Part of a small language model's weights: 2 heads of 64, normalized queries and keys.
Each number is 200 + 40 x the weight over the matrix's rms, rounded and kept within 0 to 999. Layers, rows and columns count from 0.

# up: layer 10 MLP up, 768x192, rms 0.123, rows 312-364, columns 64-127
# down: layer 10 MLP down (transposed), 768x192, rms 0.11, rows 312-363, columns 64-127
up312,175,207,149,199,142,215,225,194,185,237,195,176,137,210,177,124,173,180,213,155,270,199,176,192,234,196,228,204,185,198,199,244,138,208,185,160,249,228,212,217,200,231,137,166,248,189,222,153,254,151,180,184,275,186,163,231,256,153,176,218,244,227,251,106
down312,220,162,141,238,212,216,203,183,175,127,176,211,214,223,121,246,217,173,162,170,218,208,162,260,190,257,211,148,246,150,217,222,307,158,202,205,184,241,131,228,190,170,213,201,166,289,190,228,204,206,194,179,194,183,165,212,199,195,158,166,245,167,214,267
up313,200,155,204,203,229,171,195,211,175,140,157,207,194,147,226,254,238,187,219,215,199,218,208,173,166,161,174,137,232,230,139,200,204,227,232,260,127,201,213,241,233,333,215,183,184,142,221,261,234,194,168,105,193,159,169,231,222,224,208,259,186,124,176,212
down313,188,251,233,184,132,201,257,231,187,218,189,210,255,253,242,118,154,204,173,236,140,200,163,139,226,227,222,171,131,175,259,227,149,161,149,175,225,185,249,243,181,171,187,211,195,174,223,143,211,236,279,291,124,267,258,223,176,213,239,152,253,227,195,177
up314,188,233,166,250,258,201,215,128,247,206,146,253,223,210,230,251,160,170,166,229,140,175,190,162,180,167,190,94,205,197,206,201,217,155,161,297,164,224,134,174,224,210,208,233,183,198,105,187,222,178,193,161,193,103,212,132,182,160,183,240,193,178,144,196
down314,242,248,165,137,188,178,207,200,95,156,258,203,274,215,132,232,233,247,136,149,268,193,194,190,194,248,237,237,146,145,141,142,166,190,242,200,229,108,262,251,147,172,173,220,229,143,152,152,91,228,223,233,141,203,156,192,192,232,220,146,214,188,299,155
up315,231,214,191,187,112,172,216,290,235,216,236,273,156,262,224,199,192,207,170,165,174,214,192,164,151,221,243,165,229,249,218,134,168,227,238,271,241,255,186,146,135,263,196,190,259,189,232,197,175,179,220,179,258,186,236,211,163,72,231,159,187,213,241,201
down315,209,190,216,208,220,160,167,152,230,231,239,151,209,187,202,186,204,145,145,208,170,103,232,240,139,223,215,184,255,147,203,222,227,226,154,186,211,210,152,205,276,178,147,175,202,174,192,223,185,211,173,205,173,143,152,213,220,233,183,185,218,202,253,227
up316,176,198,165,215,191,203,270,184,192,219,206,252,163,244,186,185,166,110,211,224,222,217,140,191,196,134,263,275,186,182,183,146,198,187,202,148,180,191,254,245,216,192,179,200,195,189,166,216,203,176,261,189,148,143,195,143,126,155,230,216,218,141,129,117
down316,209,198,231,220,170,196,198,181,223,186,234,211,241,206,168,185,279,225,139,135,212,147,175,224,235,215,211,158,189,146,227,238,200,222,229,236,190,193,165,161,216,231,206,193,268,154,202,193,209,277,176,188,220,245,117,255,227,177,200,186,244,229,212,244
up317,180,217,149,232,155,207,181,201,215,126,183,265,160,175,243,173,193,174,260,174,95,203,230,158,248,158,210,215,123,231,127,168,233,253,163,202,190,172,255,166,217,226,236,229,222,163,207,117,202,172,240,227,193,237,243,171,273,161,176,172,138,178,171,171
down317,160,156,225,205,187,168,125,159,193,200,161,238,208,232,252,252,235,274,188,238,231,212,162,168,146,257,185,194,221,261,244,225,163,186,144,112,226,222,124,224,253,261,200,241,199,253,263,187,199,218,177,170,164,221,186,255,191,213,201,150,229,180,243,241
up318,212,232,180,209,244,187,140,235,156,219,163,242,215,160,174,217,91,200,192,231,223,187,153,195,151,185,242,240,235,185,154,188,176,230,177,184,239,281,210,220,207,212,226,216,212,181,167,178,166,187,175,125,200,148,212,166,185,196,226,178,248,189,194,168
down318,188,208,169,151,202,205,259,188,216,188,248,233,189,202,206,230,225,205,201,210,175,234,167,191,183,193,198,206,191,218,203,224,218,245,204,161,199,138,158,221,215,236,179,264,206,186,223,203,183,219,189,237,171,264,218,224,170,227,154,180,127,223,180,242
up319,245,239,180,212,222,203,248,231,205,247,197,204,196,237,187,198,139,78,208,265,210,236,217,219,201,254,164,215,205,269,130,198,207,246,186,260,226,281,225,206,152,205,197,149,164,215,143,158,225,135,186,190,141,169,164,251,192,187,177,178,226,168,258,136
down319,216,172,258,227,216,229,182,149,233,142,231,159,228,197,220,164,279,254,211,159,153,220,175,177,228,162,199,182,173,231,195,224,201,140,225,166,217,162,184,220,211,190,219,225,241,221,203,217,149,230,210,166,229,195,209,170,252,207,212,186,199,218,196,274
up320,247,213,134,199,129,192,185,219,281,187,218,185,212,210,268,151,243,190,214,172,194,200,159,223,276,184,161,182,192,144,234,237,137,228,93,221,189,223,164,212,193,164,248,183,307,215,176,178,234,168,197,144,205,252,210,143,162,100,200,197,189,225,186,244
down320,166,141,96,188,189,165,175,180,224,221,203,233,178,153,242,135,267,185,244,132,230,181,199,168,214,156,181,215,232,129,235,219,170,232,150,191,186,242,164,255,199,186,224,173,258,220,232,269,198,255,205,181,195,234,230,234,241,210,230,154,156,189,217,199
up321,318,181,170,227,241,225,156,182,213,163,186,169,131,221,201,130,254,171,171,202,181,224,213,214,326,180,141,186,216,223,161,158,190,290,208,247,245,166,140,123,181,209,182,146,244,225,141,111,239,122,118,216,269,187,244,171,210,153,215,217,171,139,176,238
down321,200,127,157,158,154,249,278,240,183,137,137,199,168,282,204,165,229,119,48,214,292,229,179,148,271,265,158,155,154,218,218,189,180,170,207,233,188,168,191,155,177,260,258,132,224,180,158,239,228,258,177,161,199,220,174,162,172,179,167,160,220,161,187,206
up322,213,194,222,238,268,160,233,195,242,138,158,206,166,197,299,168,166,237,238,182,172,172,190,155,232,88,205,204,156,187,208,156,209,161,226,236,213,173,123,227,136,232,235,252,179,236,169,272,228,244,189,116,169,143,250,115,139,194,171,212,257,147,209,198
down322,266,149,179,170,157,198,183,210,139,197,175,189,208,173,194,263,223,176,150,187,196,237,198,224,258,227,184,232,243,191,210,162,226,237,162,188,189,189,155,204,253,213,150,179,231,226,173,169,212,238,185,230,160,203,204,220,302,171,203,213,148,215,149,177
up323,203,218,159,246,178,238,167,120,186,159,138,240,224,232,249,232,156,147,223,286,259,212,147,151,197,236,123,168,185,221,186,228,186,194,230,240,180,251,199,185,195,230,223,179,229,246,228,135,237,192,176,189,209,210,177,151,228,154,191,176,214,242,203,238
down323,235,209,171,236,145,136,192,216,101,165,251,165,188,276,220,240,222,232,141,181,203,198,166,242,230,218,198,226,214,138,188,187,210,213,210,154,162,149,220,222,216,170,271,173,158,217,195,177,224,252,167,188,186,269,130,214,125,159,204,210,188,147,224,146
up324,197,148,190,232,174,201,234,262,193,91,195,222,222,159,154,193,186,176,183,235,134,176,145,168,211,118,232,241,152,237,123,162,150,281,237,165,233,299,199,228,230,278,162,195,260,260,248,201,219,239,268,199,274,163,151,118,266,188,81,206,210,128,111,164
down324,209,184,150,219,159,230,174,243,153,210,176,156,150,248,168,219,190,168,238,207,179,190,192,296,232,171,224,136,202,176,199,147,208,214,281,187,230,283,205,173,194,238,205,143,245,156,213,211,235,189,248,180,202,197,115,212,290,177,167,143,226,199,93,143
up325,220,195,234,205,230,190,164,155,198,237,196,223,117,234,253,217,182,199,237,169,254,208,190,229,214,215,220,152,145,175,181,191,150,163,236,283,221,195,223,102,199,224,251,121,187,163,164,120,244,176,171,152,225,212,250,234,195,176,181,180,187,236,184,183
down325,141,178,252,199,192,214,218,201,243,157,206,186,302,199,193,203,201,165,157,198,160,167,172,176,216,165,212,176,234,256,221,181,194,200,131,176,206,256,183,222,200,223,154,254,153,233,158,208,221,223,253,190,223,257,148,183,220,178,194,218,185,238,172,184
up326,251,184,166,200,183,202,168,132,219,136,174,195,199,200,212,206,176,193,217,277,116,225,252,200,179,180,230,165,168,196,141,151,205,195,246,178,220,198,237,186,226,237,207,199,234,227,248,137,196,215,213,179,179,218,199,263,185,193,157,233,220,238,167,215
down326,178,238,219,259,211,201,209,247,168,210,134,214,193,196,196,248,181,153,194,260,200,178,128,218,244,184,264,221,181,142,215,203,170,234,187,142,124,191,169,156,211,116,194,197,157,263,228,182,211,160,102,234,122,175,243,137,143,193,246,187,212,233,193,189
up327,253,151,225,213,256,156,222,224,307,112,175,142,131,280,299,201,97,200,213,182,206,178,170,160,216,199,154,208,135,184,189,167,124,159,201,308,166,173,203,117,212,225,205,108,196,185,224,223,164,196,232,152,180,169,143,169,207,240,174,225,209,172,223,151
down327,199,194,172,215,137,213,129,274,233,120,162,169,210,240,224,210,219,150,241,261,204,278,137,258,160,230,241,187,247,87,190,227,132,244,220,158,78,180,194,159,209,162,191,210,205,184,257,204,250,153,208,188,125,194,294,132,201,177,251,169,260,274,124,177
up328,217,163,199,200,161,244,196,201,180,236,223,245,191,183,187,233,156,241,246,217,156,109,171,179,248,172,126,216,127,171,159,193,164,174,213,228,195,253,198,152,213,166,180,209,229,237,137,225,214,260,186,140,212,221,245,189,145,148,248,245,182,163,165,176
down328,192,212,152,189,180,210,201,268,238,282,224,203,188,203,140,197,226,144,177,190,256,199,181,148,220,184,230,194,121,182,235,183,192,138,158,201,134,262,203,212,209,207,278,212,238,187,209,254,170,192,227,221,152,201,180,200,167,168,187,112,196,234,163,207
up329,179,189,209,216,208,147,194,230,220,158,208,210,181,203,239,140,155,149,242,248,256,201,189,188,189,205,195,185,145,172,149,226,176,222,140,242,236,203,237,185,168,156,232,168,227,117,143,209,277,130,218,247,236,226,222,165,220,174,155,206,201,229,173,212
down329,214,142,175,181,164,229,221,131,230,103,159,156,212,213,239,250,219,197,218,194,137,221,180,244,259,185,177,153,218,177,208,200,222,253,207,185,238,215,146,238,151,198,208,206,210,232,144,187,179,200,222,171,194,261,114,135,208,160,180,216,254,234,202,205
up330,124,233,147,191,236,208,249,188,171,202,176,362,245,205,185,248,143,183,251,161,248,177,155,211,248,199,233,163,145,216,229,229,180,180,241,222,226,267,192,160,102,141,191,126,230,180,188,193,318,137,249,187,270,178,179,178,217,147,242,230,288,95,171,192
down330,213,200,138,159,106,148,187,280,199,220,283,137,224,156,235,227,259,241,130,154,213,226,267,192,191,266,249,191,205,186,205,227,192,190,184,241,205,186,212,202,315,338,202,192,235,186,239,179,147,203,254,221,238,184,215,174,195,140,216,199,308,121,258,188
up331,218,195,208,193,209,143,268,169,196,183,180,199,203,224,282,163,185,183,207,247,215,235,256,222,197,175,217,163,249,222,184,185,160,288,270,187,266,179,187,181,219,144,171,196,184,106,222,186,196,164,159,130,179,196,183,146,248,200,146,227,236,190,111,208
down331,198,213,162,234,217,261,241,241,235,281,205,186,172,180,204,240,103,256,240,202,223,237,226,189,227,214,220,214,218,216,209,258,240,235,223,305,206,240,276,262,225,195,219,287,228,186,216,220,152,175,182,176,166,194,291,163,165,127,184,285,139,154,112,231
up332,255,175,169,237,179,164,183,203,236,120,180,115,128,256,225,210,254,231,233,207,255,205,130,161,251,223,242,136,122,205,179,198,179,172,222,183,154,126,182,148,232,148,178,158,226,254,175,216,233,184,198,189,237,182,224,116,277,165,102,160,232,193,192,188
down332,217,215,188,212,139,196,188,236,180,167,306,169,172,207,221,313,200,218,218,212,114,192,82,227,164,173,131,184,262,187,163,194,216,167,208,168,182,196,165,198,179,161,244,191,211,188,267,170,117,224,224,209,173,192,171,252,210,185,257,240,208,256,159,162
up333,188,173,141,200,228,105,203,207,202,208,180,278,226,234,211,175,192,149,218,226,251,200,185,201,143,161,204,198,195,228,246,252,270,192,167,144,188,213,141,132,192,184,196,187,196,219,233,198,263,189,233,154,229,253,207,138,195,106,171,199,235,188,184,222
down333,168,218,169,172,227,220,118,225,185,252,259,225,249,206,197,174,176,237,172,176,198,176,150,209,150,216,234,160,157,274,173,181,133,244,186,175,250,179,197,226,195,208,131,234,172,157,139,217,159,244,274,290,142,257,207,172,216,228,165,129,143,238,159,238
up334,212,233,250,172,185,166,244,236,220,163,160,170,215,215,214,240,251,221,183,188,182,210,221,171,221,203,171,231,219,239,100,230,198,189,239,210,252,192,132,181,258,192,228,213,179,249,107,184,248,158,232,170,196,214,263,141,207,215,121,222,203,180,236,196
down334,165,127,171,164,227,262,209,243,245,237,137,221,252,218,217,161,163,286,219,194,193,278,201,212,202,151,167,163,155,185,180,164,226,233,208,203,187,277,221,173,229,197,177,201,200,174,259,170,209,151,228,249,221,183,241,181,247,222,196,231,243,191,150,179
up335,169,273,171,209,208,176,183,245,247,213,205,232,246,213,248,217,289,125,180,280,195,286,156,163,150,213,181,139,218,272,175,145,118,224,129,229,193,169,209,202,192,192,143,104,209,183,224,152,162,190,194,181,148,182,213,184,209,193,200,183,227,241,157,173
down335,199,132,124,215,223,201,211,141,192,168,144,205,223,210,245,173,155,209,213,178,264,164,279,225,219,205,166,233,186,250,237,202,270,138,217,274,197,136,190,168,284,214,190,177,108,242,191,213,189,164,182,174,198,210,130,182,195,185,190,279,127,158,177,199
up336,221,231,182,303,176,205,211,228,215,173,204,249,188,235,180,188,238,216,185,162,163,210,204,189,267,222,208,201,203,211,224,162,207,193,176,195,229,235,196,246,196,263,193,160,224,199,215,159,227,204,238,164,208,214,204,238,188,106,270,211,219,233,172,149
down336,195,137,235,189,150,245,222,210,217,225,164,134,217,238,214,162,176,130,209,247,255,227,213,239,166,159,193,212,226,165,183,194,164,245,186,183,148,196,167,217,193,169,208,248,158,236,183,232,210,182,194,281,190,184,213,168,206,290,179,207,199,199,211,246
up337,263,206,171,196,226,160,213,181,238,146,202,216,169,172,195,203,170,220,168,191,210,119,191,155,174,206,204,204,218,260,150,131,192,184,178,199,247,234,206,188,182,233,180,159,251,211,242,213,186,248,290,159,239,205,241,195,229,176,120,209,191,195,174,221
down337,201,189,187,185,186,170,201,206,206,185,197,220,217,242,227,157,246,142,218,212,188,278,176,223,201,259,215,258,216,188,162,189,193,194,237,149,143,262,178,197,228,236,266,214,175,162,188,253,187,214,180,246,175,177,218,233,222,257,245,171,183,199,227,142
up338,171,220,229,280,179,197,130,195,266,241,181,200,237,193,165,209,118,198,203,216,178,175,205,209,285,224,203,196,185,220,175,236,263,222,114,295,196,208,146,146,128,238,231,168,139,183,156,136,182,186,145,158,202,195,217,184,262,216,204,195,207,210,149,187
down338,171,190,56,180,282,212,249,192,221,233,241,237,170,241,219,194,188,196,167,242,142,245,273,203,124,187,153,122,221,248,183,156,181,174,220,210,204,214,199,211,202,159,199,202,211,179,192,284,114,165,188,208,199,204,191,219,185,174,142,255,275,187,196,211
up339,298,181,234,210,184,212,141,151,243,234,208,194,173,273,222,137,197,144,234,207,219,202,193,160,259,188,281,212,124,187,214,197,232,158,204,266,208,188,159,152,171,245,254,173,223,163,252,183,230,188,328,199,285,243,207,152,288,112,177,221,197,195,185,232
down339,108,263,215,165,247,199,215,136,247,153,192,213,199,154,181,182,141,272,204,157,122,214,223,231,204,198,258,160,220,195,148,186,259,157,250,248,274,267,218,219,235,135,188,168,195,157,254,256,234,276,90,211,239,204,137,205,165,275,166,219,221,223,256,224
up340,189,156,212,236,190,223,211,234,183,154,153,176,193,238,218,276,116,183,299,180,238,173,241,201,246,152,187,101,159,159,164,258,220,225,206,244,202,236,230,211,226,156,183,145,170,186,154,160,267,214,255,209,170,146,195,189,252,82,153,212,211,134,194,199
down340,166,229,161,254,154,120,184,135,166,249,213,186,188,198,141,168,246,202,125,182,233,215,177,239,184,198,210,256,212,242,254,132,182,208,217,194,234,157,232,125,201,288,236,224,201,222,183,231,151,165,148,171,249,226,176,207,195,264,226,163,178,227,177,147
up341,190,225,227,163,250,173,193,211,185,214,194,197,168,196,192,229,187,143,255,215,152,115,195,160,154,217,247,201,180,277,210,200,241,260,238,148,206,178,253,239,162,163,161,153,228,201,206,181,206,195,205,147,196,189,245,211,172,174,194,179,222,189,193,197
down341,201,193,175,162,206,184,223,190,190,191,163,188,177,230,199,164,152,260,182,152,217,271,179,192,211,246,121,205,205,233,166,208,176,142,155,275,184,250,156,156,221,255,209,239,168,215,173,217,171,182,193,263,218,196,198,214,186,237,205,216,125,190,205,235
up342,199,150,191,200,108,261,179,230,207,257,180,252,247,298,329,189,226,205,161,94,230,320,236,195,188,258,256,216,206,235,133,279,175,116,161,257,238,202,132,155,120,243,243,163,229,210,175,148,274,157,247,191,229,174,190,186,193,152,142,212,189,204,220,262
down342,193,203,279,204,264,216,199,291,161,213,186,193,162,192,187,164,236,246,208,140,309,196,160,208,147,219,214,239,143,193,210,212,234,254,146,229,207,210,204,249,169,116,199,254,198,142,226,207,184,149,177,232,172,211,184,155,91,183,185,151,167,223,231,299
up343,263,183,247,113,200,166,264,169,191,138,113,164,234,216,264,226,257,147,187,197,172,202,116,125,234,162,147,184,202,259,187,139,167,227,202,244,211,231,160,145,133,220,95,190,177,222,242,217,234,135,216,230,239,162,226,169,269,151,234,300,147,250,244,252
down343,166,306,153,191,282,106,154,196,207,217,217,193,199,264,142,202,146,162,137,279,274,272,230,164,218,190,236,250,208,158,179,226,184,252,250,231,280,235,140,222,187,197,193,195,219,195,180,167,144,246,170,171,222,176,185,255,198,89,179,189,147,225,223,191
up344,258,203,174,167,181,187,149,182,178,227,231,212,235,207,188,157,177,199,226,172,119,185,126,190,144,172,151,152,207,233,168,252,150,230,211,234,220,188,146,199,187,161,242,177,221,136,174,156,255,208,202,197,272,213,214,192,208,184,125,205,210,163,176,166
down344,158,192,245,216,220,215,224,268,163,173,188,119,157,232,190,169,235,217,171,173,256,232,218,185,143,176,233,184,247,114,186,193,278,245,168,196,180,188,243,174,162,219,162,266,267,158,256,263,207,260,203,205,129,156,157,176,180,225,244,163,229,225,259,171
up345,265,194,163,192,151,178,128,150,151,152,183,229,192,192,215,223,186,260,201,219,157,177,140,146,235,139,209,168,195,201,227,234,181,223,156,128,172,224,150,186,176,249,205,229,190,211,203,165,190,182,146,244,142,172,209,226,126,167,152,226,270,147,208,195
down345,163,210,191,203,258,173,255,183,267,184,188,242,185,186,222,189,172,154,229,218,254,217,280,220,104,187,169,172,219,220,193,175,211,156,168,262,282,209,188,147,165,143,137,107,234,149,200,238,128,173,227,240,208,140,179,163,265,215,199,150,164,256,214,202
up346,228,224,177,155,183,179,239,139,216,232,186,236,206,172,147,183,147,188,190,167,218,187,191,188,172,185,190,207,172,193,184,220,216,204,226,239,215,244,225,249,164,217,271,118,247,226,204,151,240,145,167,148,232,185,166,199,204,221,230,129,176,187,172,239
down346,152,225,232,260,205,171,192,143,204,225,216,195,203,162,221,233,219,214,235,244,177,209,236,208,171,199,223,225,241,218,174,168,141,206,164,172,155,223,174,196,144,236,137,247,139,182,181,197,191,201,205,227,250,206,150,170,222,171,206,238,249,210,230,188
up347,148,204,221,221,161,163,237,128,170,166,100,147,193,219,211,202,241,230,242,264,197,175,164,150,204,229,206,173,174,190,229,215,173,161,252,200,172,151,125,186,172,216,206,218,155,228,228,175,200,167,221,226,224,171,241,187,273,160,217,190,216,184,166,284
down347,174,176,220,181,252,215,172,225,205,174,218,200,253,142,176,305,171,200,186,134,251,251,173,230,253,230,187,176,207,149,205,263,204,174,232,181,183,176,208,187,264,203,192,259,176,156,186,211,174,247,169,219,242,183,210,96,200,225,204,183,205,194,227,168
up348,274,222,193,254,160,199,173,157,222,226,224,218,116,247,181,213,183,212,181,179,163,140,147,105,264,201,234,138,178,175,177,191,133,200,164,222,233,176,164,164,238,171,178,208,165,187,129,198,218,206,185,198,222,187,191,99,208,167,166,207,234,186,126,222
down348,178,143,157,187,195,196,125,239,199,157,248,207,195,124,271,227,174,144,165,157,185,230,172,203,234,223,114,188,197,186,172,215,215,261,180,119,196,289,191,178,185,201,233,230,203,182,216,225,108,205,95,222,252,139,233,206,225,172,227,187,206,178,185,217
up349,232,168,148,179,232,155,157,203,267,167,269,230,158,231,212,142,233,108,185,227,160,144,148,229,272,185,233,182,220,220,151,145,136,239,151,185,171,130,227,234,138,175,162,203,264,175,204,182,234,197,201,131,194,197,165,139,244,179,209,252,273,189,160,140
down349,189,163,205,224,153,167,171,186,187,144,261,250,194,239,146,190,257,241,199,155,232,179,170,187,210,188,215,161,195,176,205,186,133,220,212,209,231,223,186,253,164,166,184,193,298,172,178,185,206,239,229,198,181,181,226,218,316,183,177,241,210,196,161,175
up350,299,231,214,178,181,177,160,197,263,181,143,289,153,200,304,133,170,201,179,193,252,149,182,210,226,228,180,153,165,181,216,242,129,174,187,296,226,177,191,189,186,166,181,106,174,190,227,132,179,177,270,173,182,138,177,159,249,170,205,259,262,189,202,236
down350,207,198,240,222,182,217,203,207,257,172,198,150,215,166,238,185,256,220,220,214,273,149,183,227,141,212,229,223,224,90,234,189,225,242,184,116,165,279,249,155,254,137,205,226,156,212,302,197,193,192,235,225,221,149,166,252,184,188,248,206,244,244,145,162
up351,224,172,170,212,176,189,212,189,192,198,231,156,170,201,186,119,259,210,229,235,137,129,215,252,241,254,179,209,209,206,186,165,199,244,222,241,259,242,149,170,116,191,203,144,239,190,246,205,126,112,223,217,226,221,270,209,175,112,177,188,239,157,246,147
down351,146,199,136,210,187,213,187,177,184,168,163,276,245,209,236,224,180,191,240,225,281,174,178,241,232,187,190,196,207,169,211,157,183,161,128,233,184,197,127,203,198,149,190,211,209,231,178,203,185,180,232,217,199,156,139,162,258,194,245,209,207,191,128,268
up352,235,135,182,214,128,190,157,172,233,208,243,194,176,224,231,143,210,234,165,194,138,259,218,187,237,185,250,194,145,225,220,149,212,207,196,246,205,202,160,283,156,224,255,201,274,175,168,149,205,207,177,184,204,201,218,198,183,278,113,217,211,158,236,125
down352,163,220,127,129,227,180,158,174,207,158,156,226,220,178,264,191,180,236,189,191,245,175,203,190,225,208,91,149,145,242,180,154,208,191,231,237,189,198,152,228,183,197,345,214,178,206,142,164,171,173,204,177,237,232,151,187,165,176,217,191,197,301,261,239
up353,237,209,147,248,230,152,217,209,220,181,193,171,171,249,169,219,134,207,231,177,207,178,214,211,255,229,183,184,171,182,222,176,185,252,172,155,187,155,201,171,208,166,199,199,208,218,148,183,201,197,218,188,158,221,226,166,269,201,204,219,186,209,217,177
down353,172,219,211,243,209,209,186,219,201,255,136,194,166,197,230,221,240,287,252,173,235,206,209,202,166,200,189,241,238,227,247,158,269,165,194,196,154,240,208,239,257,199,238,189,227,202,173,154,139,219,267,199,225,184,194,196,148,142,236,189,164,264,217,247
up354,211,221,221,197,163,203,200,118,247,211,186,236,197,173,283,238,123,191,249,295,85,257,190,198,285,152,186,178,236,247,202,206,182,250,193,164,263,276,206,201,117,264,213,211,185,208,207,109,240,132,227,207,227,207,224,224,152,207,234,171,249,226,162,192
down354,236,294,193,178,223,167,192,133,211,225,216,191,276,244,178,206,152,227,255,219,132,187,177,154,247,150,159,200,130,150,195,231,152,157,248,125,249,239,204,220,255,235,187,291,154,229,242,199,280,273,153,159,227,234,185,247,117,160,179,218,263,220,180,148
up355,232,257,210,199,198,202,153,198,196,179,217,178,151,214,275,183,252,229,226,198,149,189,205,155,214,219,188,156,215,267,200,203,213,254,181,283,251,154,212,90,124,208,177,169,270,179,211,169,169,142,190,191,206,203,211,245,240,211,156,230,232,234,217,163
down355,222,196,178,260,200,186,234,213,182,192,198,238,228,131,119,207,235,158,217,227,203,253,160,227,201,152,242,193,181,187,197,212,237,136,238,142,178,263,190,209,221,194,196,257,154,198,155,242,165,258,248,205,232,179,112,220,203,218,164,228,188,198,102,199
up356,262,211,155,190,174,184,246,206,169,187,126,158,170,184,209,247,211,160,180,224,222,282,213,188,265,202,167,182,233,221,239,205,181,263,216,213,122,262,202,213,221,254,213,145,233,193,225,209,184,156,174,160,188,249,262,175,142,183,187,174,218,169,189,239
down356,249,259,229,166,218,213,184,184,193,234,200,189,225,211,225,157,163,206,185,186,152,154,194,207,186,128,147,190,137,246,270,178,218,174,179,176,216,197,203,244,182,114,224,260,234,202,155,157,210,187,241,156,205,203,254,142,174,186,271,156,195,174,241,262
up357,177,164,163,279,171,199,297,148,327,148,118,268,188,198,184,204,136,124,252,184,167,226,282,164,210,150,180,186,150,207,136,251,146,268,184,207,206,180,266,120,173,168,215,131,292,212,212,229,191,198,229,183,213,201,209,230,218,137,205,191,270,178,213,238
down357,225,165,215,213,224,172,185,214,215,191,162,190,222,155,188,262,204,264,211,170,217,201,164,196,272,242,269,201,234,279,176,148,65,247,206,234,220,171,188,236,288,155,238,122,273,275,81,261,190,182,221,133,237,328,204,194,281,214,184,164,216,171,232,253
up358,191,136,189,207,194,191,218,172,189,182,282,226,155,272,243,161,160,145,224,204,216,139,237,166,177,146,183,156,211,225,192,113,208,233,262,218,183,203,160,199,184,177,190,235,194,209,194,235,239,203,203,193,188,200,185,166,222,156,215,188,271,212,181,136
down358,208,236,153,150,214,187,185,161,190,217,181,188,242,175,174,193,187,254,188,173,170,204,146,156,228,225,200,186,198,187,281,160,203,137,97,220,230,192,179,163,223,191,169,218,233,154,177,169,119,166,196,227,188,177,197,211,239,177,235,188,204,206,234,242
up359,174,207,180,255,175,179,189,162,250,184,223,257,156,185,249,176,223,257,209,165,165,156,259,222,231,164,170,162,189,168,204,229,180,178,146,217,236,178,167,137,177,213,126,203,203,134,118,284,286,197,215,197,226,217,172,235,227,206,144,223,158,139,132,227
down359,161,166,261,207,154,134,159,178,208,156,193,186,170,183,244,199,214,255,157,251,212,268,191,236,264,174,207,220,170,221,187,287,161,164,175,136,187,146,212,255,199,188,242,244,115,225,140,244,197,124,188,159,232,148,229,222,198,197,216,135,130,277,238,189
up360,263,144,172,219,217,130,205,168,208,224,166,239,233,214,202,256,208,194,201,225,166,208,192,298,240,203,210,160,221,251,207,125,134,186,199,189,206,214,248,232,222,151,219,104,208,141,194,159,207,160,221,179,202,166,183,210,212,156,162,171,165,183,170,275
down360,258,221,180,193,196,141,139,187,173,245,230,255,141,213,124,194,200,224,219,150,178,228,172,166,139,159,168,168,272,253,188,215,163,207,182,120,226,276,228,187,163,186,200,251,182,198,144,160,287,244,252,215,232,232,177,249,148,169,209,142,220,180,195,113
up361,274,238,214,213,174,198,234,142,176,139,181,231,144,239,227,209,201,272,138,264,164,252,116,185,163,257,287,156,206,207,153,142,216,209,155,156,226,203,163,155,188,241,153,242,233,260,237,182,152,157,180,172,179,182,181,178,187,211,192,220,184,228,171,192
down361,166,190,257,292,234,215,206,191,172,216,251,202,180,187,170,240,239,214,216,154,209,193,155,200,226,180,303,194,196,198,191,200,219,181,142,205,182,55,191,190,199,245,272,247,156,285,207,205,175,136,242,146,196,183,213,193,181,276,246,163,200,207,200,109
up362,192,109,198,221,208,160,203,192,224,200,222,153,191,220,231,99,181,181,179,146,139,171,245,182,187,177,178,196,154,310,287,178,153,218,261,148,245,204,119,189,206,197,169,215,255,200,150,221,200,171,208,156,234,170,251,147,180,163,155,113,225,184,254,205
down362,172,195,209,249,161,190,200,201,171,235,127,152,204,233,240,157,201,199,240,153,136,185,132,220,203,221,201,190,263,174,159,286,236,197,219,160,178,218,138,188,211,153,236,186,108,175,195,276,191,151,151,218,215,182,214,187,163,282,187,266,220,165,203,187
up363,232,168,214,195,202,195,245,152,145,164,153,205,134,233,195,243,175,208,264,174,221,134,215,264,207,210,167,180,150,276,216,169,235,185,157,185,255,171,200,139,283,268,237,144,156,181,209,168,308,190,290,184,211,224,175,167,178,174,200,209,199,202,172,193
down363,226,199,158,210,180,224,229,204,246,212,173,182,249,188,265,146,192,269,161,102,185,253,185,188,255,146,238,207,143,221,199,229,154,235,243,192,177,198,135,179,215,255,204,197,244,211,162,211,178,224,241,191,259,221,154,210,158,243,171,233,193,148,213,219
up364,190,193,173,179,237,220,215,262,260,166,216,203,137,260,237,209,147,169,226,220,170,182,207,244,130,212,177,223,197,187,192,174,195,267,131,171,200,199,239,164,165,212,246,185,208,198,234,167,226,246,217,172,170,201,202,188,150,162,169,188,227,191,180,114